Weights of a small transformer language model.
Size: 8 heads of 64, vocabulary 19489.
Training: a variant of Muon for these matrices, 405M tokens, 6415 steps.
Each number is 128 + 32 x the weight over the matrix's rms, rounded and kept within 0 to 255. Layers, rows and columns count from 0.

# layer 2 MLP up, 2048x512, rms 0.134, rows 1307-1319, columns 256-383
[[149 111 130 116 157 109 160 139 149  94 133 173  96 105  89 148 174 101 129 145 114 120  16 133 137 176 123  58 119  79 103 147 128 157 175 169 103 148 149  81 107 162  86  88 123 159 178 125 144 112 170 115 156 177 112 138 109 155 127 162 112 143 114 143 151 177  91 158 161 120 105 130 136 113 135 134 119 149 147  92 185 164  93 143 151 156 120 131 169 127 157  88 156 152 103 132 139 156 132  92 128 114 118 187 168 179 100 112 128 169 149 120 119  82 181 138 129 139 177 117 169 124 144 155 127 113 166 144]
 [119 158 105 139 137 118 148 123 124 154 160 157 108 110 109  98  74 192 154 114  81 142 104 140 175 146 104 100 153 130 125 129 128  87  86 138 137 157 109 162  90  87  95 120  72 192 133 159 114 102 109  86 140 131  93 138 167 104 166 128  99 128 159 169 118  46 140 151 143 136 128 136 162 150  98 106 121 109 140 146 105 121 162 120 162 171 100 172 142 141  93 107 108  78 127 131  77 142 120 192  99  58  69 129 173  97 104 122 133 201 148 120 143 178 111 109 129 125 116 107 106 151 164 108 106 123 151 116]
 [158 147 135 100 165 137 143 116 125  97 101  72 153 108  95  92 129 170 139 126 139 104 157  86 127 120 109 185 120 151 122 121 113 116 129 137  91 137 119 131 131  96 112 127 163 114 104 137 120  98 150 177 121 123 119 117 116 130 124 139 134 187 126 113 151 156 130 145  49 187 145 140  78 153 158 101 161 160  79  95 134 128 131 120  88 119 156 171 116  85 172 112 160 117 125 129 149  81 117 131 154 136 114  98 119 116 165 109 138 115  95 117 177 184 100 163 105 105  88 112 175 167  72 108 137 122 176 131]
 [146 164 150 150  88 145 153  92 124 127  94 155 138 127  62 176 171 159  76 210  99 130 115 141 107  52 127 142  92 127  94 176 114 132  69 103  94 132 139 120 135 116  86 124  95  96 157 141 129 208 106 162 161 136 153 131 163 146 113  85 112 162 151  92 151 153  88 203 180 124  74  89 181 126 124 110 116 118  97 116  81 136 147 137 112 139 150 121 113 130 140 164 148  77 159 163  54 131 131 136 152 146 134 109 102 119 190 139 126  83 110 165  78 140  98 163 122 101 149  91 173 208 156 103 113  67 179 121]
 [188 134 108 124 105 110  57  81  97 139 169  93  85 100 119 138 139  54 139 112 151  89 193  83 132 163  92  50 192 120 132 104 120 149 138 131 131 113  50 116 126 185 129 117 143  73 109 132 161  77 162 114  49 143 155 124 198  84 130  70  90 170 157 104 174 105  73 131 115 104 168 150  70  99 173 145 170  59 110  67 107 135  98 128 148 119 132  95 174 106 156 158  91 154 123 104 150 119 118 197 154 172  72 162 123 212 114 122  77  85  54 138 127  68 131 101 123 114 107 159 137  69 112 138 212  85 102 133]
 [139  72  99 105 156 117 185  80 128 101 140 156 147 134 102 124 140 154 107 138 151 116  99 119 124 168 117 131 142 133  94 113 100 139 108 121 123 132 180 113 133 100  99 158 104 110 146 147 115 153 145  93 122 169  62 115 125 130 110 164 136 129 123 103 169 217 194 177 130 140 167 130 139 120 107 124 101 130 154 123 154 102 137 128 135  71  90 114 105 104 116 181 103 157 151 105  81  97 173 143 131 140 130 111  67 196  68  64 120 142 105 169 143 167 145  86 149 142 111 115 108 108 123  51 144  87 127  98]
 [161 148 156 165 165  70  36 150 137 102 116 165 104 102 129 158 123 126 110  95 143 118 142 134 138 110 140 135 163 105 161  66 100 204 108 157 147 130 132  69 245 109  78 144 120 118  99 121 145 133 149 156 150 126 124 100 104 122 137 153  93 122  89 193 119  36 138  53 128 123 128 136  72 100 146 113  86 114  80  63 121 124  65 132 117 108 143 181 148 189 121 128 143 146 146 197 172 126  82 191  76 139 122 202 179  85 200  68 131 125 152 142 141  76 125  99 130  62 109 155 136  52 142 138 148  78 122 106]
 [126 140 123 106 111 174 140 160 149  51 160 159 187  97  75 104  88  87  57 170 154 123 153 117 111 119 146 108 144 127 115 106 131 125 130 128 131 104 167 145 106 143 123 106  80 109 113 118 153 137 120 106 141  66 127 168 143 161  84 120  80 133 190 174 106 120  52 142 170 108 148  97 132  95  70  94 156 127 157  57 101 187  84 110 139 130 104  72 126 149 126 104 114 116 206 215  97 137 106 158 140 104 107 117  63 156 148 113  64 141 169 184 174  74 141 198 106  83 146 110 146 177 142  72 132 111 132 137]
 [109 145 132  94 111 114 178 115 142 124 150  80  70 131 121 148 115 100  86  54 119 122 123 103 148 178 180 130 104 115 133  92 118 102  99  93 118 117 134 119 141 152 137 149 153 116 137 142 155 125 163  81 189 196  75 150 122 124 112  72 165 107 126 121 118 152 178 157  77 127 130  99  96 183 106 203 128 119 127 149  68 120 145 147 175 126  68 144  91 129 112 159 113 163 115 202 130 103 119  98 155  43 119 127 153 119 174 163  84 124 117 149  95  93 106 169 139 137  65 112  13 124 130 142 159 141 137 187]
 [ 93  83 160 117 137 120  98 100  78 134 135  91 151 105 113 126 178 189  91 110 103  81 107 126  78 170 194  65 105 129 158 152 106 156 138 115 116 131 120 111 143 123 120 184  73 125 149 138 120 144 131 110 122 167 143 120  55 126  93 128  62  84 181 137 132 118  98  86 127 116 126 101  85 129 140 121 103 102 112 137  96 172  89  94 159 157 136  95 122 156 116 159  96 119 147 158 115 144  99 168 151  88 154 159 130 118 147  33 153 162 157 134 102  79 121  63 135  98 147 133  99 163 130 137 130 151 158 144]
 [129  99 105  74 165 174 144 158  62 108 149 186 151 100 161  98 168 125 160 119  99 101 153 171 156 119  80 180 125  85 152  94  73 139   6 143  68 202 145 168  99 166  91 136 133 108 161 178 154 115 179  46 147  79 132  57 127 156 164 159 145 164 135 148 129 155 115 113 147 122 169 149 186  68 143  96 123 124 150 111 208  91  95  86 138  77  63  95  83 154  95 148 183  77 155 179 126 170 150  92 153 132 132  94 204 149 174 100 200 120 112 170 131 137 168 131 110 130  90 168 156 157 103  82 161 177 133 148]
 [139 190 164 116 152 123 164 176 202 155 114 177 175  79 137  64 110 108  65 147 134 141 111 112 114 139 128 177 137 190 108  95 117  73 165 162  79 102 172 165 173 155 127 125  30 128 133 133  94 106 145 163 134 105 135  87  99 149 127 132 103 133  72 114 111 173  89 119 181 148 147 121 141 136 116  94 143 123 122 135 120 122 128 172 140 110 136 201 112 130 107  85 142  89 104  98 145 103 122 123  88 178 109 116 106 128 159  97 149 117 121 136 145  88 141 117 107 120 104 155 132 107 131 132 178 131 133 164]
 [136 102 127 156 118 103  99 173 153 113 123  55  99 144 144 124  93 124 104 142 151  93 173 148 172 113 143 157 113 116 133 115 142 148 137 119 173 116 131 151 151 115 117 129  94 127 158 138 130 145  99 144 121 183 115  90 114 172 178 105  98 140 109 191 122 163 160  90 111 172 158 118 165 125 172 145 105 134 155 104  99 200 159 123 123 129 152 143 156 128 148 158 138 147 183 134  68 151 174  61 148 138  86 125 103 131 154 147 132 176 180 134  91 102 180 132 176 108 118  81  47 104 125 104 121  91 111 126]]
# layer 2 MLP down (transposed), 2048x512, rms 0.0682, rows 1307-1318, columns 256-383
[[ 92 106 154 103 119 124 138 186 103 123 132 117 167 158 128  94 104 107 104 120 153 141 136 140 135 124  92 104 133 154 146 141 159 105 106 117 101 159 150 221 149 117 166 120 136 131 109 161 126 126 141 116 130 167 128  87 140 149  98 103 153 148 148 115  97  93 114 110 130 112 144  52 141 155 135 155  99 174  73 148 162 106  75  93 105  49 129 154 133 142 118 134  95 150 178  77 168  99 134 113 121 165 151 154 125 164  92 121  89 136 112 114 189 118  98 113 158 179 146 162 130 160 116 147 154  87 159 137]
 [145 120 128 183 105 147  86 117 115  73  71 141 170 114  92 151 102 152 117 131 126 171  75  87 137 136  85 148 181 151 180 136 115 115 149  38 118  96 170  61 115  96 106 146 132 110 146 152 143 134 136 135 101  83 132 104 132 208 135 137 144  94 146 123 143 106 117 139 148 158 140 180 125  89 161  84 148  59 143 142  93  77  84 124  88 120 160 101 146 102  64 125 124 125 112 155 107  98  96 141  98 167 138 102 145  80 125  58 142 115 135 116 166 121 119 126 147 163 109 129 190  87 151 117 156 116 148 113]
 [117 152 152 156  68 165 122 132 144 181  85  84 150  68 142 137 131 115 168 123 100 149 116 181 172 168  82 120 119 176  81  78 136  97 147 132  90 199 177 123 141  71 136 118  99  78 123 127 121 129 167 138 131 117 147 117  96 133 108 228 181 134 104 128 131 114 163 126 136 144  76 172 125 122  82 104  95 118  47 161 159 137  86 118 128  81 116 125  91 107  99 107 138 120  90 196 149  71 142 131 166 102  86 199 157  83 198 170 105  45 195 158 175 133 126 150 159 103 103 124 156 138 140  99 119 149 111 134]
 [143 167 103 118 137 162 183 121 145 140 226 144 128 135  78 131 161 170 153  92 131 137 130 105 139 113  93 169 180 135 117 136 119 120 141  71 161 144  69 128  85 163  98 154 168 138 148 145 140 127 147 102 125 161 102 141 140 131  95 128 136 180 143  95 105 107 157 136 131 135  83 114 151 125 138 144 139 110 162 142 166 117 138  93 194 172 160 144 111  73  91 159 109 185 170 116 193  98  99 134 143 147  89 120 119 120 147 100 175 113 138 119  92  87 107 150  85 100 120 193 150 130 159 107  95 154 121 155]
 [119  95  75 145  73 138 104 147 113 137 111 135  96 101 112  58  90 105 117 129 101  71 118 139 135  65 126 157  74  53  74  85  95 122 116 131 142 130 161  60  75  95 113 103 255 140 149 102  70 128 124 145 107 163 155 108  84 152 121  99  77 145 119  98 104 127 170 136 159  87 102 108 110 106  93  93  90 134 114 126 131 155 168 179 152 151 157 119 151 134 102 142  93 133  95 132 134 155 145 100 145 113 158 137 147 111 125 136  99 156 159 113 118 188 165 118 115 115 125 137  68 154  94 150 107 189 169  96]
 [126 150 129 129 108  70  80  98 136 130 144  63 145 101 126 144 170  72 117 107 111 126  87 124 131 110 153 150 117 136 133 149 103 106 100 121 154 170 110 180 119 192 155 155 195 124 143 159 137 104 131  94 132  99 139  63 109  74 104  88 120 132 173 161  97 119  91 112 135 116 150 134 124  74 105 153 172 145 139 110 151 117 117 152  91 129 123 121  98 156 124 112  88 125 138 138 156 133 130 136 147 108  89 145 120 133 193 121 108 123 100 149 166 153 135 161 106  98 133 130 100 111 136 165 157 185 153 143]
 [122 122 131 107 202 190 117  74 168 151 115 131 101 144 142  66 115 137 139 141 138 164 172 139 121 142 113 201  52  97 112 140  83 143 163 157 140 154 126 157 123 125 184 172 147 162 109 153 106  75  95 158 129 140 167 158 120  93 117 172  65  77 137 145 120  99  99 133  91 124 146  98 168 189 133 142 104 150 149 190 107  97 198 114 157 143  97  55  82  96 123 133  86 148 109  88 112 136 132 196 142  95 116  85 119 181 221 106 112 139 146 178 152 149 105 113 133 115 106 141 124 171 116 146 125 131 138 115]
 [ 97 109 135  93  77 121  88 173 101  67 169 119 111  86  76 126 131  91 180 118 152 169 137 107 129  76 101 110  84 155  86 145  93 141 121 156  64 148 102 114 101 136 127  88 169  94 147  53 133 129 102  93 115 101  91 172 122 154 123 103 110 149 104  76  81  90 140 108 142 160  67 182 127 135  95 145  90  88 162  86 139 115 181 202 117 135 187 138 130 146 139  92 156 146 172 126 103  64 157 130 168 104 139 105 100 162  88  89 102  92 203 155 179  79 116 146 120 110 143 138 113 141 115 126 155 104 137  86]
 [130 112 162 170 176 148 111 108  81 144  50 170 163  74 125 115  53 126 173 135 148 156 115 144  84  99 193 144  93 111 136 204 115 150 164 122 179 161 118 131 147 169 131 140 118 123 114 138 144 119 132 179 109 164  88 110 120 162 121 192 161 102  83 164  78  49 133 132  70 207 130 150 132  63 135 136 182 145  72  96 100 108 119 126  66 154 123 104  75 161 126 122 123 138 135 157 103 168 142  75  68 134 148  82  95  92  65 201 105 146 157 104 176  79 141  44 149 100 122 101 185  90 171 119  82 102 144  90]
 [109 122 113  83 186 114 174 113 170  34 103  52 151 124 122 122  76 136 183 146  99 170 107  86  83  71 135 186  72 166 119  66 129 130 158 125 117 121 130 164 101  98 130 102 167 175 161 164 105 136 178 166 117 118 162 159 119 172 185 127 113  94 110 140 147 104 119  87 120 141  95  93 158 145 100 141 152 137 151 115 125 135 198 144 152 112 101 165 106  86 124 176 154 153 102 112 196 137  90 189 172 134 150 166 139  95 111 139  79  87 111 134  61  79 172 116 165  94 162 171 140 155  52  99 131 134  95 122]
 [109 130 151 104  75 113 145 158 121 165 132  77 158 167  59 155 158 120 125 189 160 177  95 107  47  87  83 106 109 122 141 120 160 163  95 127 101 128 108 176 133 133 117 140 113 136 180 138  86 159 132 102 163 150  68  87 134 182 143 115  95 126 150 131 124  75 144 120  83 114 103 124  78 194 145  85 117 143 138 116 102  78 133  60 141  87  50 194  91 108 134 106 156 141 155  91 180 225 112  84 129 176 107 114 155 166 105  68  79 106 157 140 124 126  99 171 112 191  83 111 121 168 167 109 189 131 143 179]
 [ 79 166 158 110 111 135 122 118 151 103 196 101 106 112  98 138 130  59 114  88 128 218 165 150 132 111  96 108 120  78  84 118 147 151 170 127 157  81 109 157 116 136 176 155 156 136 163 173 106 123  65 116 174 126 124 121 120  83 227 141 135 140 147 110 123  86 110  60 146 114 143 125  98  97 109 131 148 133 116 110 156 200 139 135 114  88 116 152 130 135 128 141 101 119 132 139 131  88 130 133 193 122 216 132 107 137 132 125 143 119 172 124 172 134 120 196  86  92 113 129  73 143 118 142 153 119 192 139]]